Weights of a small GPT-style language model, trained from scratch on English Wikipedia.
Size: 2 heads of 128 (1 for keys and values), MLP 1024 tanh GELU, 7.59M parameters.
Architecture: LayerNorm before each block, learned positions, normalized queries and keys, attention and MLP in parallel.
Training: a variant of SOAP for these matrices, 505M tokens.
Each number is 500 + 50 x the weight over its row's rms, rounded and kept within 0 to 999. Layers, rows and columns count from 0. Numbers have three digits each. The size before them is the row's rms in percent of the matrix's.

# layer 4 MLP down, 256x1024, rms 0.459, rows 0-99, columns 64-127
098:481455457477533453449539672551473372495431461474458533417544529434358522529476477492561472486495451493526497431551374451445529521619485504510468519604499463449509414472506401514486451554490515
099:565521507478475472543477543485517532484537515432546455439513471523408478479467435462429490650526457586510503458441435546503484508463459446568540388535550480583577571501536484520479439510512536
101:551642557506545493593387405522440621505546482546558514440489456479518477545478452564535559543549445572382478510511496454527528508495493565441514497507498520536587532434467463466511477408418581
103:525537534579532477468483487468489477510556552582526519493504473459485464658514433489489452423483483523536527520492433624462543401487481447443613543447461534467362475529443489538513508491515525
097:445482501594480439482509449522526575590558546552449578467454523522390409443486395550419481551519526401448478493460504442499591471539555521465441468531515465447431451598550506538493535498451473
103:542521475497451539500434547502441461432410471585499577437501467418553480446541529604526426471574444538500508433488501511570451479483513452463525473509530428495623501446446457475554472441462426
100:465524536402608443482540536510442596512546465496549460540424530407552385518520450552430429528436439568531483440537429496590474443481477535496436517460510519465542516513448559490553466401539452
100:463456498552481457622489470510512566394443538428549458514465483540488539521457431522497464474427498549568479445511522494479482475445623477585493522582534462587572537489558501546517596379428512
104:456393483579501509516567427463513562508470541426484522516493493527581524516470493441561495513437501509607457514569540539518529488514494504436466526542444484500549478473518553501481516461538448
099:434500436630390463532543478524526497579525520423452419479582425466507557524512488547547395526454479481502480512422482565518476506524566531464479505481522533551540565418551469543500522528528486
100:494543535536532509455425496561445587531466498419527439579590593497469547531486581495464477442495536481542465568477495512523554525556563525419560536519483439477517529499519547459468537563554478
099:472534538572436441479505551528433500493455515556445521541449554509582470494478468470502443547454450508457555507528508579539559453482480383477584461483485427412483479538458467490580469535458473
100:468525506617478500566512437420517473478421500403501600444515566389476397574446488425512498440524455544529464450400496528435464570508447446509479576464587515478493527577448453429592523487481425
098:524474526488531452452422493484439482513538469487487527454493543504507578333446497557450544600529470458442507485497426550574567589527487574510533470544435449498500460558531563465425520439498508
097:557505517483595465509533563646496432546513474476457486459537464489473457438406481475387580571499469508518637500571500497509476430468537429407512501527520413469505492448379544467667475523548471
107:585560533534515481445555492507495543425456505579427528514450584554521528381541520487456546562427541553536544526527440519477472504430527498451607399381523558438379465491476544532495450520466468
098:493496523457491530501536560487431541536464454478578460440601472450486455507537603485435509454464497486533404438475502567506528404597475480525455554490487480523350479493454424523533543523422452
102:553481544478560576540373480527516591570515504435447534524466567500535546499485427450538554411532570490457477445531516509539575490540469585523475490409482479459417431642529498439494443518472481
106:548487531494535497541466480420560511477430532608408461564474558493572519437536451471462511416517490427466444485586594471411532468457450555456569539619491535525401553549433511479429487462525440
094:494570485400367393449570496515510608391422491421589530450527583524447533480465581545489520539494504465531445431512463550532418579469506497515475459530509524492513508545590474497473484521398437
097:482477495515489477493510413441538438511575530510510534477505418520574481517536469593606491530529490498549522524585474597534569458473481517491452568528498520503475458456419556512530550429483425
098:495504451569503452494559538539490489464445411542479493484453519410476422494471528549541514475549421456497419517585487501449550525459457523549468522456533485517490619531476456516556399539480595
094:604527585477515529549467442515468519387491486558428591603463389545549404507486514486482496452474553623550472583526509560503527472398447434544451486528541549576511540561516465520495518535545469
096:452543523465495492548560463488551409452623479466478525539594486535509499521540488462437608497554501550555419456566495527486523509503467514485450479550408418386472500438418553411358517492493575
096:469556562552455467456574442510442545536629489419504539455499456487532453566491513527437475529474484420477481524469516389524496566443535511465532558446400484493467522502515528378497422477443452
099:510499579466528499512531523439472514535452432498420477446470516591473497441473489568545477504500511442506517533608484577443520526511449572502483472496481448511441484520463544452525465508481634
096:501505453447631516436454481414422513509515584503472546535387514435437469450534580504555484550534597500447561439516404481514496504538530472535585510587465557544599486482500511477540469498541483
103:531528491520484536487594519564454515560537555470528506520546501517521538488452483485453567495476440535533521423468535547486474487588509453460560428566501530469500587493462511509479554501523481
101:537449533479583568433560501529512511451515454525418484461519550449464433496551515493495492548562509470560477453490558506539520570484536500566579483496514429557470436469426560537528493436489561
104:409553603535487583516624445501582499582548551534508493501517485544574463483414527374454559458442516535479475511611477434480580472464552527482572531488531389504623413405490517466403536490521551
099:454552474499546428447502526495455477569506534516587445521482499548437365537486484457560502514540423493554477461428507510437462416438486445528561496513481462586517485543495441443446543558553557
101:536519392456460493507579501440530474461569517504581507462529565470403536493453425459456494557498495611484574475440467486487430467420470462510577513388583475584477505511442591549403597484472551
106:507491544462429474517489407428510596557532506506535484528490435417524470455450513548488571518473542588470418536504438382514458448515488548501505540520390420472515490522516533531520486505587496
107:518469472523452518559499522537434553544471495408527435555516546559469544566446430559543515553432531502492532486532633459507509471485540540528507489458478566476476511532434539511527502592508477
101:461525442514610496532520460500482510534487431539455501552471446492461471455569527397450495537495461502481439495557497496457518548609539492419534492490423559510561407440531511367473514594461390
098:490485486530516436560545467507455467536451517524544438565471557433438527532546617563499515460501579547476551543484529398548539479459493455525454514534475527515468493582368490537459477443396332
102:530512489542470531462487477618501445507527492470400507517468535451430512463554529529451573482443476581525553600471553475522578553498441461499503538486504445541473518470447452487614555461512544
099:508533454380409418466468611502539501524552525425431461456503615565487558506532483463482434433459523517438468483477539476417375433529571514402489539563477463522481431532472486517412450545483526
101:441439571550478457558527512407465489526433427464445505469555462588558553524502565527513537536538527493499555502451584500462546587534546454515555504578506479426533511560397468563454416507546505
100:536559466470454592485569478467562464485522506441653532504412488500505391493468523467534457544553477559476448518583532462554502527497483481504579544485461504482474449455490542473536460488524490
095:449566454467504482433543461512463480504465525449579505434520431533444509491386469455587502445518519480440533605616506449512551539480416442436495465422531567519491503480502516452532430504473496
101:548486497529401513469470474444465494409518532426494386610516534428560536378465516614486513514463580533428534516512459567541525489436474489434547462511487442534505492470494378479422497525447556
101:468464497479492424433450590538552481464550501506483559570447399512440496389425528459522542402543475421565422511546537560534455467528548696571457570526516557613453478567531504501548461536501559
096:475502423424573483540514373477467563477466476565499479556423511527568581505449427511554507463495525509472389476498541571493583426452521563535424546503552558535558462426523569491447483581509436
096:418567452433514427421528493534554399482549460321444497579498417565600569488495529495624523569496459551478485518442532542500512468486557524450530529515539518526441492490504540478526396499444421
102:439593537563472455448498521485440478517545474469470465489499538565563470533513496366538466540511436519544496424582493608550507470578464471532537484437537463492468607488481486472466534577553474
100:486472510525468434490536521503426573472495611470516430544445486380426619531595515518475648407446507449403490513607395470398455579540529485511420501542562573505453541597547490504482474551505482
099:464485513446438469591511528427511537554454508530497442514319448504520489555493591607577494517417497454608582460474498521522538492568555395496564541471449476447505598544571367453522473437507581
099:577497431442574447501489418474477432569555442603471426447446494426454419420485465552455534480452518457412386488572555534396444549471548548579532511488535422557465497504464569627504588411521541
101:535549451498457469479618519405519483457502482545542463460501499504556646518441504570515564455526480441539567538537432470478510500496476529475468525519420624489535505472469512516531448496493559
101:415463478546531598502528548486545540512451446454502541563501323473504511447516402522496558566497504505561471517519566468474415369588439433419511498437562496466534560407533516516481557538435474
093:573409561459467562513506408459457494668542520618475457515504416481471512568464488581452493476606565563476522502539571503494496490462577495522566497476486418424440502477466418533427588436506462
102:509480438436511526493524544483558498504475461429513483414573637492457458461557509411406541527450576603469510573418440450516465540471568605521441551520517594577631506513579597476421516487557421
100:537459500425523462570547622518534562486624555564569526466461415452405565455419561558448505390513524515491490502532511509504474427573445564441576502492537506533439488483525448515462504508522437
099:510494501432456478566496435502515547557565545602496394479481468630441575536523571538558482484498556589514483527501442457512493488480536469525474569506539506486603482556542522518475487642560533
099:505487473426485525484485588607448416563540497450486496486535488459551554505512489461534476410519468503505512436630469457537524477424507620529460511527528477479564515538424453500512459399428445
100:527513525488514554442483503498495524534495537491489544424428504416515529545523373461477424496508507507353510421478509477436473434496534321537480503495465451483584533536507520510468469588528604
097:532540443574401471435590410451419491448493477600470412457569510470491453497550472513469452471492520562516581518522374546531463487495438529455495496628505462566482548496480373476504418540403495
096:496448521537491509429573570481483471450464536548423434532587443453516536571510480484516474488464439521472482545545494425470417420538536548478518469456568533505466463416557458553518535539558495
100:484507497488557477534415468472487476584539539521526526443451465475458479415492484567479444472552486521472558514435553433530513510480448436509499473491510548519551432487531493409516461420501489
105:585495503487507497441480502516544537478390452512495517520529472476527408524481490512410453454492502550490496527482521515550492437490593537509512560493509513439589516570461528530487487539469558
098:451428540544436434517421465468413529559513435374527477555556503479506441527464435475414491525515454579480558477478511498469475517490417523492484601480496434487536526564508567462446476452503479
102:500535508471470416533565482449513500525548382391509392489511447460532633385549401478421511521529578518503553521457484499474497427564472389465562538470569469380588487515535539443422416474527538
095:523470452469386408518486453505519533511639401467448467591446491453461551471495459454490416563433523546514491396512531451482614553461501627533470527550524544536507528422557483479537492583489400
100:489460380464529533459505459474531515448515527553519468501513447408586460476525483543588412427512481622606491512544517525496531546516465464539530502444454535520581584388499587409475507426575495
100:449506432439553527467514552528518467494410482526536572518545554512517499454392474462536376560452536589471477478521537541536503492472471565496527525551474503436483488472536452614488524512476422
101:535506479490550514452521456558486482531473480610565560549509458583515489426481553550510604435443507427477368482383524563523500494572420504468434467519501519500548509484441454516416556489460436
104:520516509412541473520408407588525596485460613516484518427540447545509483452479442606568534466476521577586509545533502460487537498489534474461520494599503475523630434542490503386448524375536452
098:530408555456470551527516478512556545425566511450454486443513439536633530471417494529470458484498615566554453500491478533488385516474486529483423558375526477501577465528420550580484506584496511
100:520584554509466512459506479507484416486487539339471561508413450544414445607530503487443608441484425469558552414494554462576492552570576571577494490479493547517595522557531554577559490404498514
102:490552502499524492501508439607469471471418564509545580527500465412456467615599430499598526497471473491443526513560546547464506546395507507488435559568444533446526479516552460496530501535551579
103:448567589441482570543530506496492477507524569426494481489522457521513422515541441471585476543489571499541473479607556540481424545485523502496458497526475449507429568498554417513605626521541483
100:498539438405442537423539428523514493517608473529590401545504452511512480595491475422529435567458375611518509488470600441521397514496542530550548455493486467472518494502487568478580503525459614
097:437550385512507452685415446567436555485573519451433524577545414544428531491482440478488476558524474543520544497516521482450561459470454493581544507495565452471464506554512492433486460485480515
097:507395549538520527605414477518381543532543513573509549453416650495454513470480496565529455489521480570483539449484447492514570403461468602521573476452506447457482498532474516565496455476570555
103:491463435428427483500518470553528490502516453386405465528539524509504554476481444451515444433472512503490520652526458477453406567517531502472454528522414507549448552569517405473475460514453583
099:468461523635438440599371545564473506556548456438536472522436475490351492457564501440589555508483543499488513529536552536550534493598519530497411528493470470514487490555528483536508504497562487
102:488476531594457459472468554521538471466415453419529561507562460417467532504507402447557475504465584470529498480324435532481550473569483529586445539426484452563600485522456545450573510493443482
101:533442413528575469492506631505629491478511465549462474493453408438510523514488397503500466465644417566469497424596477408549551594512438531466561576526428520510574459537500502507510554512452459
100:526486451504416529552449506529515542491471523548532467454486522534423513507429455395564548482605465597432439592513493542428578522528519574462559590440553553502513492539521540432472520439563459
105:511592465598571478492492542502467366427524468468382481478483492540518482590536442531508596532534493524528636511535465458471540387487478550430454548424502516478470558517523446520562510565545485
102:566497473480392460488538451532412451551429478448540610451525534582519480414461466525521471496536563462418377489454487535444489429430463448565512482536502450606411519476493439492469476529538578
103:515402472572586539450526486443502549494426488468491371486522459409523521444502525531527466492556490577467518495493453595505592496490635553419554553421468481522563560499399566490371486494468486
102:441570519515492522468547514499504506498526501570451444497524481631548512534493615637474521510487552579401504528494503477516445472438568499572494514511447467464506544509491453538449504564461478
095:514591596564497474510569547521497467480437499428483458445498446599569561499499454527451474528509550485501531475533520453439531465494483517488506495540441544589498427483597460520478533461411531
096:473535420435467553509483515498472507481560487463534408558459502486452627499466603593522496477350409576457561491595428549511479615524481555490513468403375517418505402445511471434480431547570478
100:508503541522527517525373559552386465499456539577456500477486514514505456494437492431623529467499480515498574490380558470521448465524520494498518448470552512467555473432409471543428548413436481
098:544507476542549503486497524452395495416453540541489441476482617447558476553507470562447553446505489421518398602493458480471533462451486489544397527551537539481444528584564576512515507565550449
110:481476572547544365511456506519547483455625512511539446519414458595487456457543511496577455499461506567478509437473516533512489445503446476479446531469504483532520554491503597559449544484479430
105:473346529513544514531509474502488551475579423570534492513597499454566487488528492558465568452482453539469507503505523566568424520471470439506584479474534501538456449531557472521488529568493454
098:526480459461503453473480642557488512534558541428583521474450478471534538534498519538463586446538592497563465558385482543471517506372464572536497507424470524455558416501554548390501501583435452
098:602475439451368525499600497411517492596518491512485463488401543558519468428495570503477439544516520495545470541454568490528515557493496563493466444411498516560501488509549453507450567543531573
104:569456501557466424504506532451521498478415515634422440443517441615565456428525506564444512515501468345365495473458513453509455549490524517521528525508486490506530473501460459490566412468474456
100:475483460501612561568459419462474468467449566580478572578517427494490375509473489527519482467535495507530521429587443519568438471485567620484483476466487447422581503452428410537542549512420458
097:458405518553466413531474550355561469537443389514438421441500609518542529420607524481521536461511459418424510540473470449540563579502453478477452403424496534516493424539472500525405389522491555
101:398511513424527537481559571590546471527456444487420514544471457473461444449476536558403489498497481486549511498458492484496410583538506439574503415593449520543546528403529433571407530495507540
101:504582556458545498631529503492520443557553469514437550562562542457385479519432553494466535330531533453489517550492521465489431446547391441474476516465493433542475439526539448595451522539446441
100:553569477618533431495450467483541514461577480439504414509502519492454523546453486400547467462501478540368417533545483520557449524607470447446524520466579497517531468557394497537498539412497441
102:568503549580464448522485468576381532434420551447544560532440549454527492520631556509588484489427540445465526600422496528543544531546487491499497504593494495427539592572465441503487579482549544
103:537490433503468431497592540548442380436497463574525554471507556576522550423497519505602460408499445492543585437488473524615496561554529515531595482510540486559497557526467494433505480499536514